{"num_attention_heads": 6, "intermediate_size": 768, "rope_theta": 12400.0, "qk_norm": false, "init_std_qkv": 0.0304, "beta1": 0.9, "schedule": "wsd", "max_seq_len": 2048, "doc_mask": true, "dataset": "wikipedia_en"}
Each number is 500 + 25 x the weight over its row's rms, rounded and kept within 0 to 999. Layers, rows and columns count from 0. Numbers have three digits each. The size before them is the row's rms in percent of the matrix's.

# layer 7 attention query, 192x192, rms 0.109, rows 0-40, columns 96-191
088:522481483479558540545503491517465470469501511509441486474474485503498493490492505520513520509529491532517560507516522499478470497545442503441503504500493525480498491516492522499447500482491509530498505545508505441494537482483564509502488512521513470473508493558486522490499493523523476456
081:503488520534497479505477496496487501468522530510514472532541472476497472508523472524519498512487523523554476521557474502534529497507525467523497450521530501502494489505568470495507509503448481482493499498476486505522482553522461507475491521523492510522500517541488479499472478489451487511
079:500494510480526500521514508523523505511458491524474521460463541524491483474483518484481544484504463464452550458438514504492475511511512541489501534496491500503521527504449551489485493490546502489509533489479494463487529483479531501504494503458500509497534476476523527515525517502545498479
079:488498490504519516522528503531525500478483465448515493535487476518471491525516485503460505518518488449478545506503503477507462489495503478497467482534485468506557516515524524477519512529547495500467497580508479556473459524490467474511498449494510482507492460544556532502506492532536486543
073:527478495544524483525514492514494480534496487496501496548549481502481486482489482528510501503532501508504513501515518447546467508479513462513472494511506463483496526479549485474481510543510484471521495547461486539508450517478470445513479461495519451478502464484503525497485485476485518508
093:543512506450530479499507505482510496488461483472520474485496477510538493431470489523488497529519479494459517464472549485489460476492494494497495550507527482490532574529461548502446542550536461456495532544455493519506479493498525501516499489503506462450519475503526519490482504491494513459
088:496497488489525491510517499475480502500466485491521469500490505549482497480488489492502515512534481460478513444490513482512466498514472495503514557480509510463528556504433561504460542548533468504503515506483478497505495464518521487505494485485517436470497462504543536490484477506498511501
079:469492498451542515523526479497479511490554501480500495518538505467512481477474521508501511463499517496507521518506475511522475528525483446521465478486502496521470470507499461501470511499482483500482527504491495519504463495455512485520493469501487504488538464469505482509479500527476484461
076:495540479494518457549453501474533519518525540560518470555550507495495553475447494528515489537504521505524535486455535473563548502455524495531479492497523510486517531507527513502523524517490500470500490481476485514531492487511515506511497487501477476516502557507503504455516528510516460516
080:545504457555513535487476496513521496503497499520506527462462491458516483503506518473480548512463466515491520528503496534494535501514479522492476453548481472507465448464464449485504489467504507533508498491531488467540527535496498534465500532479480552514514514514489473509531562481491504545
080:522526487535483570488518524519518485518477437494507493475493511544464508489495446469516529456464448495492525498476526487496526539458467503489520514512502490478525517476481539514509503491497518472507537497464495510513535492531514504490510522469481522457491509496562498482495513484495538517
089:536526486487497480524483480486499507505508479457513467479487482526462501474500490502469464541513500509526493504536509480477467498520497448454518514514524521502526518491482523513501501510526481474490521515489507549510500501497488501524481514509524538501504501451525505482534482502486500448
091:462496487607495510482570540499529481530510512515495506494444535542526441479530524484504486510501529523480500460488443520479504540501529477483509481495488496523490505506449466510482485497528472493530512506480482536509477528496467509477502532487504492484513474493494505510520512490497559495
098:470452491510501493521533513500443553446529483501488520514489524489518458537530530497531480521505511501481490531510490524470516448541506504484476502547514486527509465538519470532509489482511492574471493503525483525490451514469478498482518501513514477510491481509488493540535512500485522512
084:502534483505503553502527477511536512494499492479525496515486504536479481506527484470471519509458471521444535514479523474520554562487469497485504466472493504491534478513493513506510476509512469470470486497468499534499517539511485519468490531490496512459503500444536493512525525473505540494
099:498501501496500471485529505472499507500518512476445513490505457515519489489497535503456516506528499510481471492490496498485477508512520453442483489500523501527511526526471501518476526486546487468498540501518522493475478514484474547519477514520531535483540512497508551506493481516499486460
078:504465472508527505459462496540460485490518506494481509492499492497487466483529502531501526509527473522531515497560465467551473498540548466471500515519514516508490443517482487489508466518460495532486514525498519455495505540502458530490440536488491496532509545527493504495489497495489511471
077:498512525533463514475556532465545472530496489510538513502475495531520479489514527482492473528493481480443469462453486495482533496495524522519470520520475471495509557490467511512520518504508479527503511485519487558516483487526500474475522471468541551495500487494532496514546516483458505562
073:463510520500512491522466476508496511488505529517473519474515522481493514524503495527516512460486516538538514518530487536537534529522496491486486481426516531485495472477522504510517485478478526498516510510472518452480566487486512548490453555501450489513508532507471494489479500485527491454
078:547499492469537475512522530499465479501444493542508501478476524525513514471494518486514532509479465485498543484441498459496516512498498540538520537449490476464546565523455473497484520501478481507510520486480513477497500481489535455503556500469514509468536514477513522524498502507478507459
089:515520488483510490535508537523487518508449462488502485489467537530474495470489484460514501523491453451461523458459503492476505517529479544464541543475518508480555543527439515536480507519526447497496519516447452502507487484515476486489510521451485486484509486484522493492493494510510528486
079:492492479478492534502515464470488470495514487506501473486479486476513535496485478500487473494498495495480509498475511511463526510464495561508509471488515487512553504508463516504546476487489545518494501439532548523497518468541514538471448480497479537462504527552515506503499485495499500525
074:524455516522481499524502476515483498512533505545478496490486548504475465529495485489475494518451511525504510503481499492524548551471482474528503476483480493497514499446489503508530476493523499501495507465535548502489523502487534544520493513476554517497556513503531512516515517471500492491
095:486509473532528503483546480502490515494455448490516470532505480537489472482513482452505491478505483450470486476507495468442468480528470526489522539477515496498568511528476520496509504556511458508509500524464464511500465472540483494461500489517501438468492482518542499519515485513472567498
126:509529510532481485485492494480497474516517509514490516467472497455507500531477498455494476504427484538500501526520478529500560516510531517503485490515482473516459439481521476519544476450470537491529476496530511483521524494502480527482510551496499542518494532502495441475530545494511495515
085:501482527497493491526449522470472488492503533540514508492544454466536512542498531502522516470520536476552469490504497516489465477503536458483475526530522511515462506504535505498521504506491534524522520494528477483490479481450537487545500497533518486549490469503499512503479502491503480541
106:504509512511452514494551497509461437513531474527447514485461516489475469465465462493482510474473503476503496492529462496473508480533467517499489494502462524446530479452478500532531512476520492527510499476474496497513523421488510477534505520501510491497519503507522466483494531492503523527
098:539462522540500522479535493509526505482496505497462544465438566534499462527525509498553532520487523488529509470497503528500528507483495555477514463483482505510505513480442497521495483482495475536490524522466510500517514510493513531494509517483499492463480497494498500509484489472519572536
099:511508525534499498481488448508511521545481508503539475514509475511464450496513486486495492556479508515507505481480505457514496472530516510489563486498486471520530457508533497482500502516473454465511474539485493558495464526496452491512534528520505522442509540470478481537519484518488499437
099:521517464544504493486550499523519469503492518555485523493487512489556483527478498509508559510457475502466501501480502507516536565490516498501508525521491477490452495488490526480530493509492483480512498466474492444496504503456501493519549485512505492498537511482546521480520544503484558528
092:507516471536466521530545518522519479528528464498477517477473456509473500481515486478495553467456474505429506469472494484481508508509472501531461509540500498477482513530505499512504510487531537487530518476523504500489522490488493498469513499475507489510540490512535503439470548459487473497
099:478524483496472515567516492482497473500513488536523495539495478466540495478492477563519519520504548502497513520506487481529500511446453512518478491520505498488477472519507512471531505521503460454498497506491457525522472511497491469522505506492472503484506487518458518489488512465505486509
073:540516500485498509474455506499483467476514485531534512461539494495493465494534533501529493507487539536510547482508545434471523502489463485522494538511481465497495497540504518509445502472495488500542526469466517480482486476490547502491506509473559494503483528522476493495484544545488458514
060:537508504536507428463460527499462485520474507553499491514500516542546512498464495488526483530540518488553482488495515447461501514456481518469455489519513496451478494513514490485523534463520513515546516484478487484495535478428539482489454506502551484514467525491452505499494483484473501505
058:488502539482511476520492469563491491510517552499487494527547471568503507485526472494494522484520516487511455493488475462507474467523524519447494477503518532488492475490525501528531521479540532473508512517501524518495518497484500478473458481517493455476537505564477480474509476516486496513
061:516500461527507512483486465501526500557526483490500501497465504495508546489447531516413554503492478498473474483499505518543507538516452481489544523482474452473495518455470487444510476478458469480511490481473518492520499525506503494509483543529547513533505490507490520531531503520500498510
066:489500489542502540481507512531515490504525450518485506447475532502536466503461541475471507465473488501472483504499493573560547517518490510521493519518483480457454522448490509486514498493454492509529514524483493473509485502518475508506540516523503518506494511510531549492556498510496510516
070:533490482502505503531551501512529472482517490507465515530517512529512487484471480526511479519507469457531470502545489509412456487508562503516498492450467518482506486554509488506489511501496476509508491486498481517498500458485499418491507462471478473508518499490496457527443474455501539484
072:496465481462487534514511486554464494478509504500513545514551488530481462468504545564488523508492512490482532515507474501498480513486536465483542482490493470514508496505488480471480528509522500533468516512501460509471464509481545439514517507459495495490472478500468508548490510464448507427
089:509477483462532503484444485528431514460502471510518512491518518522438455475543526501485516508509522530530531528482525478543559521455501473505475490490489472496509502462462504483473557499515526508498530532520500501480506528495515505474496519487515510499477486467448535517500515530474532448
122:442477502508462533494522501487517523504560505490471478513558515523510482450473503550492526487486465471468519520498459528527525548469530486491479491469480514558510483502457505511509502484463481504544515487502488476504468511514515523507514480457504535500483499531509497510491547494493464468
# layer 7 attention key, 192x192, rms 0.109, rows 0-39, columns 96-191
080:452467530472492514488513511498496473496481510498527503480508518514522461522516544509487485515485506469520520462470456541502527505509483462541534514530496487458491507515515448514494517495515511498579506496502470507520484513491502481547514491498488490530503529515498510481493494479485504498
083:506535480520495454478493497519467495517499474514481483549500489499471516507495456485470489521505496525499485548537485446508488518476475519444482485530558495513493490507531539494490472519507517492416456520499560503475564465501445474484415533504524523485512515487493471517515499489491501452
083:491448485490494536503519480484540520472493510494510497461485515523535487508521530518510532495518495487459494478450510563494510503511506468510496510487477463471523528499470475519517571511499499535518522487484458533487450497488575517553554498458496500526516464512503544505478502487479486520
110:483481509522475514495535453500495513478527517470516530505482530489547476483498572520514504510506513518465495483469478524470497529498540516500522468494457479486514495538473546482472511486473510493553514456494473476492490514486551507523548497465490503514517458496483527496486494508496474516
094:520491501534507476468510495498477524471494510513494549490475514532558465482532530527491531523534497505477519491489501539435477497514550549527494483502508442485499534536431524469475531502472517542527515480495472486471476520449544510514537493511516517486478494500499553501516502501483499486
076:493470486518507514507544521494518522509482521525460491487478503527503507493503498518522562528523499419503502472443495479480471470499491490516502532494513467498530551494483466520514552502538498543490532489521494520470451477471535475526519492484507512476500483517540547502505511525480516489
066:510452475469501507513551491496498501498496524509494517489510499526513496497489530492511554502513510454470516447451537512481488491500497494540509528486515474477531547516477454530504545517523498540485545472501516547459458507498550477511529492501524525483499480523540543501468505525469521493
113:534490492493483517509527540510500506506476527505487489495498501530506482483511529509525527511536483444490498436452507480478475459514462492512514531495512489489542574526469485507526553530545466527485511528488488493480471475490521489521520493499508493494501503512546573521474503506483514504
176:492544511527487494509480494496478480517532482526493476490499493498514513492464474499471473503482502559515490560543485512503515522481524530462480484494525494499491461489503525495488460459452557484506469504512518498537537519538467521461495525504513538511500519466464475501497514500523480509
063:504496481450498478497504503528532490467478471465528495521515544482471468482513484503495479526537467481506527473481507495532487464509500447510501542479493496508483492521503531485509527521524426487514527523482457469500485480462468492487523479452504447498513489471510471497462469479504488516
084:512494465464496511516508483497565518494514491487542504495467523485514539536487500488532472512492515492496488520506530531521526503517527515494523555553523566494459482513475525518466475515466479505516522487501472508503481504482480496504531501489509498495470498469510441501496446508481529547
091:495469502478483494479523516529495526435490507479509467534520519542487548503502508528531466532534473492525487524498489463518462486488456506477539485503494519506494515498512515532488536527469458549500481491508489476456465493557504487557568491499530470481516498501520517479481516584472525500
089:521459486468456493477484483490495503533539507509517497527520501486546459503531466496497456497490498513447535495487523483551483508500503464501545469546474533472512462481541545527513483489485447475504501495462509495460453517508508531494456554525509475467496528517486459519471515521523475475
096:508499525526470503534463512487506470533502499443535518493499495510474484475491502475483473455463504506487462462500482460518538508502507485487497460456459518498532489478546479518527478497532492445511463523483527496531529485483470549507476531509434506504502516512506501501496538464520509486
087:498475482469505546528521499532537503468481482490509514511506524513531499524520492484516448529533478500487494489462497518509477479540496490493520528481495564470481500504473512481482497487468453526494479513460476465508469507490480509480547477505517497485505494510473510530440458505471511511
101:468501496470481508480495521519482519457529491516455471527500522477542504499506510518479512525503481486489515534484484499557502524475455460485475447508497530521491451515556516469475471520455492481493488491521480446443480499492475530492493484474510479499506486536574485533455497550505454488
082:535512438488483505491498471510546525494529475505463453498505531441521488501534526511550504463531520535477560476482520515486491520516475434502449511513490482487536508486526501467519521493508474492494500503492490530508485535521509482492523487454498492519481442525465537489538491510496472526
071:514541520528482517493493535504446489506482473510512536468499459527534506486517508514488520556508503500576467527505516486484517515492527529527545513500552492501484497536496504541500467515490525452507493534509484484560510513498457495440493492523524519487491540513482491492507514490516515472
071:508549461482533482471505532472504510521506501478499496519497484514504526522494445480497487516515527510467542517533519490508535502498494453505465539527524499487502516473555503523493495521501491493457464503488523531482519502486441457508438530480533503479519542501527475524526516500509514494
071:526493485508524527480521522465497540483479520486499524446478507566505521503534500487539532494507496482488516489438516536480500479509485509523514519502512474473504566535458481525507560525519510547523535480478474524486452475487515497547521469495500506485525509521537549496483525472458544504
075:528473485498522526501523525490500537497475515518510486490506496550501492515515510495531540494525505457505501483426524494477486457521460500517519516504500492485524572525487479508514556530535466560500523497464464527492434469481525477528523486512499499470501513517544515538488496500455522511
120:484528516532538512520467510523508486509534494518498471510518466482467533509457489490450471479480506523488488531544528534537510530480516476502448496486530556479486445508509511498482454494510520439493503530502489508554502517506460484431489504519512500505478458508496467469486493471523488495
147:512557548499500518527467528449511456547529502516486515468492473465503496514477424473492478495483511517516468543539470506513552531463519529488477457491495541490482461482508488502520478477495532463483479501483511506515525520502464537470517499538476531499507522469499457494487530472525514533
071:529472455484502509506534524525486539496506511493523513517520509519502497504507532506531533479500476481478504469434511488473498509529471468522528505475487505470515528530458468493495536509556452509461538489467505536493447483499535489520510491497510494475503475502519542524472487521461542489
058:507491488455515471486454515525493521499451502462521518518508529487477509447518492478563485465480507508471510504532517464531496465521483471474520528528456504492481479511536513468515474518519472495553467481495478489520485503478469498517489518487477446509515536480498434469493506507510507528
121:497471502529521481491541516490470491492457498494490516490485502513478490471502533501500558485520478459493526449475516489487475489488508514517501517522489465487539576517512479536493537528526479533513546495505481514472484495497530499508494500478506474489528474508552522510474499515481505526
101:493526549477491513544470540481504494525496503501530497526494481487485511462473488483493540513504531465520516483506502443506494510489505493468486477492477512488483517495519550509527503496520451476531541495468492485523453482486478467554463501500534451461519523515512476459538550512503541525
101:499499495516506522500512491448537516577490456498466495525515503496466473505526424493477477509501504455497510500491533525513528533465543508536508507530473523493524455461517477498483464516516477450515510462499512540497508511508488474508467465487475548482466512507521452490521507461486478505
102:509505479484490515483485519526487553464525467507502485477518525560518482487536460510531473579518469526547463530501488526440506512513481489494539503472513521507460517488465486460460554476464469541485499473477502510491496486484511475508506475461497493498489486509471497508472480555464498489
101:512538452523491507507489501458504477547514479531461496483495494413542454480479480510493536509463476469508539502473508493473549536489525530500440496557498487485474464478535503469478477485498509485494520448493484490495528504442501504498490478491497540503490522482507493476482488518510485511
096:537495485437505488541496502518556457504507488500531495496476508444522540526461499477517490508509505499456497491509498518547537472522504467496484539523506504476455499493521514506532512494503505494487508514520477481480481462445478501519538535489517485503524517453512463478486518519496507546
105:500528506559518455491514506520477470499524452529448468514508498473492492470480522508437525506513452492513553456506482493474476495497482511497474521505518485463520497512432540500457555478525477516473566527474487460479478468465491465475454499486555456477489482524511551464472518498478493485
078:475496480500489532512485522472499469533505476519510511491502532509489473517557514473542495509503537456521505493506489457474493495467464527459519503496506502478527505527536488490501522494500496533516528491483469516470481472477501472513552456494539472510500476476497521526512527501487480477
066:516500519486496523514457527483521470518476540564490479503503504544568527559482499480489526507496494502528470484468492472445498491451487535457495495489514476469474495509495481486496522454491505534542496487506469528496496517491514509532484510521497466506504483483473529517518490517489522537
065:484480540474488471518500465531484547506526514518484504508485463483521514531486474524508505509503499508528454497468446494513466445509526488489505515468514510521517464493478522521521517462524496487488485544509490501534534539525535497480468474508478480477525481575492490478485447502464513544
063:464476456531520551538559514502500460480494493506493458505508489511513473489504490513504474497530475472486493456473452502511492491515469481483525473510474505515493488520486482506495470557491490515481502500472467494527515537495494478465499502502516478481537482530531518532480487496470517464
074:462495490527525503511498523491488518476514471457478478467458492498493452474475502515509502504466478474465470480488507548513537466496551483480534480478532491555508512502503494493496486566497492507452511504525451484493493531519471526483530498492463534483513501487558497514516477486513519465
076:541498499502491577490520498498536476492512484523501484498491498471489477545531527481515518452514485464481446477502511479482520483489489503521481449492456507504504496491493477477492482488501480531517469527451510499495529484506523446487501458536512535530520496486532479512515519518516510505
095:474473491550496541503497542479541505500497503539506472498487513509481468504534468498498516515528544406496450504510501522477488497466497494484535478509490474539531528504475508532537524555521480545514508492513446515516470493495487471504517482525485498503483490500541491528510513520538520522
083:510494547543476516452514475494512497532483496553522524521493549476491509561501493478476472500509528473479492502529523518506537534487496494503510459525476459485519495504435518481530548519472493484550489483490507539513469492454490511542533536494496524532460502490475507488514525512502533564
# layer 7 attention value, 192x192, rms 0.101, rows 0-31, columns 96-191
112:507490464538477486520526522499506498499511439465505489474514473463480482473466476476500513506481502510520521503506501490504515491519497486516490491478484508480503492472493465519487521441530486477473486485485515531498501477501479451512539528485517511485532489464535484470480556490446491455
097:505445472508535509500477500527518512493488498472482490510554481524508478483501480503521505477535519528490515518485523481492457471512519484520491486467536489554464477571474525489506494536500498488494510518472472547496463485529472485476505504480493455478512512516467495543460497486474488476
093:498501508498520472502490529473494439490538503537506535465469457484501526524505532502505498544502502544518505463513497503477504476507501457507478557495485474455510519482532470505496545481553487485500481544553508471503502471469522480483499528517542517534483485529504528499533495521461481519
102:525510522508481475498494521496474511512524457482500504501508484499504476454495498469509522504446497528516508500494510496477511513472494515488509476495497491488534511522508469500500505447478478470506513472470540528488455503504516523517536497461558499471539482481510489474481533514463487469
102:504507492494505526504502466485502540473493511502503473529477525507476520530499487515448524560498484472468539486539515509524490519491538476456551463521470510474533533456508476493486470523448468498484509448486514495534533534516492467543477521504517549512505485504514490502539480543527516520
115:476522520576475486494552514481481471528490457469488498495483493489477485489528475460493487495462507498539473503501464508479492469558516485482511539505469545468514515501510496523536466498512506519505495472501517485457516440539492522501515502492486460493500487463513479533525483493515544537
101:533525529527528517476476506470499528510514489475507510480515461518513491506499512460483518481503510514469504540484514515509523497487487510517467467502489498499494493472516462501543497455527500497535488489480492553462468491516520511503537525508500547514550514480488499506486562448490499437
101:562486512541467524523522522474512459519487468508515517469483520476492467498491522492507484468474487506503491472491526462492546481471444483483464526537477512500497498495530524478528522497544471476540496545496497483500474473486509549505500488529503480534515475476540500474499499472467520492
100:492502452441455468499474502510481486492499495513509492492498522491502528507469483522518488500513467523518513473521524478500472465526480479528478548540494462500471505525536467496493543502557523493468494493517502461518544496477491491528521460500493461522443486517520529473518501534504472488
101:533500476453510530544476518491517516478482472527527518487482501482487517528523509462487490494507477504543542493499486481455467423540533493502531553522480487538495520486533458504474516501490522512492507515511500461534510478486510484462513495514461510529450521484485492494540485486464502482
103:427457467508487450527502487526464475518527532531480505515520488481552491485513487525497456493500517492498525475498499495477509538496516534526452456472492474453559479511507539501476488525471520487524492531556511489467493529468509490499460468477534496454497476519495521521478481529506487498
109:480447508462494473514445459517501555503492524489538516518570505559479491490473502513546501536511472498520488479523520487491472462494498500526522533485495466520507494501503498508505538480497519495486474525516525535473515534499525499506502486510496486555474453511450516508525507530522473439
111:499492518495524492501463500512515548484485559501487497513541496487527509502503523551563516476524550502490514557490492505532508522465511501526458515496558479534474466487498502476524526508511532508482481533532493489486456548532512492493531494467482525502504526510458505496508506482546464466
104:541511564549506479490494529510468485511495480508466478524444534455494484488523508508472517468500512465532495521531508525504484525493495492485507490549497507453526542467504479489502481507517467504498502494536491455497484458502507473508470496473515514479520453494557484509535465541572506524
131:522468518480523484511489457462513526502473551509474508536523538520515531493496486556522523490556510436479543496492491494537508514466484486519494483471522507494504530503512511474517513532495483502486519533483465499468469569553516471525523468501475496489520497477500535498497477493525488477
098:471471512447512476528475480532482485494489545540509497522520503519473493498514501563483513533527445452497486449491465490496473482499488515516500546512532527509478526550485548513498523500527499536445524477487506477494480515509511506466473471509526492483487472527504521528479505548507494477
101:464502479504456488503554516525484533505501475483494532518504539545489487470540488511500482511496525505545447503489465492452507505533504505503496512483504518518486517527512532498510465497463522517481538501488530507464481545550483530486525482483468484470498458480506488524526475514497534516
099:511467452539551469466457507533511539506513428466516505494489495493513489490470475476511493520533520519510511528500483521546481503463520485500515472480482475481499489504489448486460521482492495483493503554516461541525500420516489447516534478488497493510502495466484504493484490518503473466
103:523510475478496453448476518497476496496479512482518515533532562515545497480465512512522496505501506527547488489478506464451509461524489517526527539467530522512489489502529544457463546503472457495507507532536502534462458536500535504508554455466508473504453474466453525460486458533486477463
103:506488517487504507488524475429525495524491543527490544474535502526524517539517524544526491489534519478472475522482485512501505520463522476554445513487533471534484472483497523491537508518518537509515513523505466503484473565513505512484523479490488521496499526482489512544519494477534534526
109:507458500513482498561530486498504506511523480505495525487536512465471499515449479504516500466472448468568488459495491475532485517479521491513531512464498481495551520498481481521553514504470521498498555509486487512490532524518497548483493485512538507494459506483485520497485429467454531538
108:498498459501496498471501527507466485460556488473476543509491507501517512474506528496499498493499495519472505465505512503510531529476432467474497445502501510454513526484468525474509512497498457464519503503522541507492465524506533541508462507489535516505504455500542523463506496529473527543
103:482487450511522522463486487534501552488517519505517516520519525531527542472521509529508494515537541486469518529490493482513481530481525489487498432490515483510499496518489560459471467559450530489520474538522488507500492531510508492503493456447491491486515511488510511491507484536541514510
095:483481490522514516464486509517505467486515502479487499465517492498556485511503540521524485483526536523525502516521498519535473455504504488535497548501529495511451459503472501486502516550507527507527487507566487509490500452492502523501494474479495469522457519489466501525492445510542489537
122:493509546544482471505485517519515476513482468510509490481502501541492501476501501474493489533489520515555437492524509495469476510525534536537511546433482483476516492530508469537464504482482508516511488480541501512495479439457494475507542515488530499491491482485495495500507487547494498502
100:479506502500493506487520497513515501498529549510452507500506517508510502536545545516480488457505505519452461514497531481480506510521471493487452466497530546507488496520500524492529476513526477506524506485497491485482485528505471500500475547500502543522495493538500510539484503487502504506
094:505492517512535457497514490492499515520448518493510490552479544501465512461555512535500527531511522488525496508518483490452489480503480491490518559513501528504501544478506552501478531503538467504459469555502510466486467488548503485492495496471477496509511459469514500504555504523525520474
104:534515518504499488507482546488460490498490481516499461474460511471524483473464465505509522496474480514529504481485485485566472498473475498541489517486491492510553504461512462471537524478490461469480502550485517515518505503498551537546512483508493463484487511477536509479521486490454521526
110:479469469494506436521520518492464469516523482518488549484535503480500469507518517496496462450494474531460480486510485502473535490531524494522460510512502491476535470479479487502458511451526547504501529480521530516471498519468513505459473474480503506509493490478478487520485510476479511479
097:484538455522493499515485502559496503505526485515489476512524475478472487477495479486456482470478470512494497523508538487486491514535506545464503471498516516490509518569511505506425462521457540506488491467485524480499544466499464532450456506548503512495523508501506482479439512512490451466
108:508552503500489515495504509486490517462519496503483474478474495505507505493503510517463535539506487500481480542492507512510501518467485472487489444528527515501505501492516469484470485473456521496461495466482542530537520512502492477546487515543493539499553477514553486524495524529482475496
109:512526513455562434525465513508474488533514498523464495511502457482496503510491492484495516437538490490517551497490463496517444427522483507530488499461517532501530518516495475456521501475537512511467518556473466513481473517547507440474473518516494518497498525488501527517491473477470476474
# layer 7 attention output (transposed), 192x192, rms 0.102, rows 0-31, columns 96-191
078:496527473534498487537521486490516462484499504452485528491529498458500494442505493490509548496498507467485569566476466513512515500494525451469472475512509477465499503442553461512516536443532512462490476527461530495516501501469478460512533511514499507458497503494473483512459551511521500455
114:502461426516538497493503549522505528512510488460473510510528495503481467490498524428521515460470485491502497556511475452505522458555447481502534495446530504498475496512479468516470514481448492501516490489481493508491504457467484506470500487509500490481481550500468486540463508523495503485
104:500536487544533484510480517475539452513507512534507528482483487509515520487502541551493520541515530497499512481501485507474517497484530500502449545489486469502497521533551506525493514513545484489498483557517487481512510484475505491479550521479521514535496485503495521445511516499492443496
087:511517493474493477512496501492502478499501498494512528513515494481482498478485460507497501482466503503491483512476517469537504540489489503527541449476509505501542500511510461503482515468482494474515512456514555526534478541494519475535502491478505537462494485480461515494478492496480478503
114:507472517477500547515508467506490539467471538508509478536498520549485496525510498538478525531512512482499494477498529540533504510460547486473530489538478529500511509470528460505483466498477504491493477443496509498519491529518498499542438480523526536487467487512527494520533498521514506499
123:446525512535467467436484514482506498489498471486479492487480535546477488504545462493497488515508511488512465519525448554486464504522519497497513509492486499547502474533498561524557493536547506559503503478533499506472498513515473506481512505491488461511489490448509480539520468464507524533
086:530527518536519487464451482511533508443479515470495535526521501479474513509475444534493482506500480483473535519484530525520519561475485511503512442473469511517522507454471494474507518504558500498506526518506492532528471541511499489511539524515495527518498484482487502514494517470486541489
117:503504463526479501522490548494514471522531462506500532462476461443558477521486533490516511470467536509478497482475508512462495490495445490529453493565510469520493506488516529510545517478538499492532522530501490518516460466494510513498500521514506499527531466504548511475490523456509499542
096:471472477476499490525475547484473508534505488530490511470494471507488471490495534478480495503494515499490535503530521456488497463504551489520482538535506470463455491528551461530517526496503528488472484463506463481473507461466500463494517469481502465520484517510487522464494530520479470479
106:504491495458508514536497545522515509524503483493518502499471509469493532536525534506493460492507531512536515493502480490487512431533539500484509560509510509505479454481576458493460505483474522510461491516487452472539494479474489493500510478498480519537426502526465494437524481503488461453
115:439485485514502487498553472530478461496567496509493510516533481495551491458497509498493490504495497523512455480486486479465533546496536491473460486460489510457548503516454536520467481533500512490497504507552543510438528478466474524492506483492515473455508476510474520514464500511493483534
115:486469478533507480536442519490516563522496496481497512437476485496553519504465513460488504493466486528474456472529533441482477469546531489510515528520508516492489494506512463515471516485503468479502467488494500528487517505474513484493482478450499490532513488468446507511499536534504474464
073:509516555519507497505454474514540480505499510525510512510495486511480517488506526538525481482493501454528510535519462455552531470493447517514529505435488487475516502479491510502513536481480492530496470513493494493478546508518528487470519496458453508502503558489460512499491502535513522477
102:485506587512486490454466460492498489521502498553480502524471495542524449488509522551502518499513518458539470514535490512545471529451499503473514507474496487492511538527489520521521504502539507488522488504520490502484533496541514511503479494472484492519516491475546514483495475517541513502
070:506525513519505487507479491510506520532493503484484533465482511508538484486481494495537554491515482485530511503531488513543488504453499516515480477475538502498519532472460488486532518478495482488494499546472481506465481542550510501498548500487485493498561525467539510520473513492506531490
084:479507490476507461527474498484503489555505510524470479475488504507526487479465530481498530497469454505503487456560504487480486490519491533496478542481527521487474560540487511504487510482491476482492493505477498478497531510498534505466508502489503504519536520489486507471457497537509462479
126:450515510491446486470504547490474538491482484499508523494494540537478481494535457454501472494488480522535453496503458513467459515526508535518517502476524516528499478531475540490534497493494501581483487484516487504477487533516507510504505493468494471492517499466481479530511451481485513518
110:543481479527520486492468510509482514512504462488531505500509490495493487455455494515500508512498518507518528570500516500517496501489533452489531494469495456435466499504493433511444499489474490474529486544527483523512512436484487484507511453467493504522497511500494502483492539551509494452
112:499500517513506484481485510485482506508517501491507553469494505504556500477505570461556491505497544533547507541511461427482492454504531466551514544490544475500483461480547503509468539479460463513473505528540528517494484528470541479501548487491532468511469522479457498482520477512481489478
090:489517542535506511494522492480534501512479477503503541474469537510500522526503508493519495504507499498504521459469470564503534507456514524516485506454483489531539508492451536485550502508534508556496504515481468492481490510505509503467563528488493493485508516480508499542509474476490555529
114:512506514507498514564498508511510530512504466501491542472512482470500497554490462491499490467468471475515475496520524516513486510492500496514514509547523486518527491489521487517539488464497470497502541486474525511446524519519453515505450474500491525472464506481486499530533452513499516567
120:504505438516506492486493527480488497532525497518495552504498482503558480491488550498495518496508509517491491483475529493501487546485478458501445469519522494500477509520492509502502499497509488449547543507531532500496476546513515518498460509498549552529555475526538535442493520485503478547
115:491483479470485535446543525513484515489504468473539510494499518528520509459494514483484473516517547521514464523442523506502490508510526454469532499467496510469508474511444506471460490524449553533514491488551497526515501471507477503493484461479504496480497510539511499484508514506514522499
097:520485518539512494470474526491505486525519460515494502472476497531550487502464564482506489497495519521516501526524484489528487462512493470524516558465499447468455499553475490522494517521489485492540521495528484494470541450495500509465507484459511469554494537504504505498522486519494501524
118:508518553523478455461486467498527474471484503492531493469484522545483511480487477511508480539473511515506443530509492488480489527513533534520558534435490478491520493531496480520479524492512465533500454503528478511494515460468501482500555509463475451512469493493479498529498484522505490497
100:486502499502505507470496489493501504467509552507457535545512495552493458569528531494524503504525512473481489462501500492468513502484437555507487467491515505500514538512463544501572512490532475551486507476518493497467473523495519486489470548520513516529515514510504515534503492471501517545
081:477528519539476464477468514482509504530497515490480516479475506525541498474524531510529541516522548500528447506504458469483464466496483503493511539500528495523500489497528545500503526491530510512480425539500486511528487514509538513474496520469482481523545501477492502469504509515545475460
096:497535514490503483539464531500459506513530498535497503498524492462514494478465475507484512470486488518496506494488489482537486497456497472560519506516503506506547482477553479481515517506486505464503522533478496521522522519509546512535477451499469521451538464473565506475551495506464501527
123:461491493512519476531517488488485483523563478500484519520494493448538495501534538461494492491497505510490554481487474494459539494511553493476435492502495478478536475511513529519531475482526520510474529516525537493452510512461491472458505494474534496514504493473444513491486489489507483483
106:515474478450477509527514495558495491471500499459513453565541488473449488499496448486459449527506507487495501531530542432486477509528480511461523464523495508467485531527518503490464478490490508489466511476501529501474508484493448468496455491536516486535486476526476506488479507506493465495
102:525545519471467540506506505489496507461454534503501469553518513534443483500494467528479517528510463437507534486489490531522500504436522508493523473523476511483504542480507489492510479453505504502456480504468510499557500539525523497534490494527498535481526492498545483500512497499495500474
124:476524492484547457510481518528508483523508500480440519539540503455500510490485492508514510480551508495524553527532451470536519471492470497489478482463544535510529522508517458468501508493499474476483511566475478506503500524483477479501521536514484502508495537489515518477501493527472452465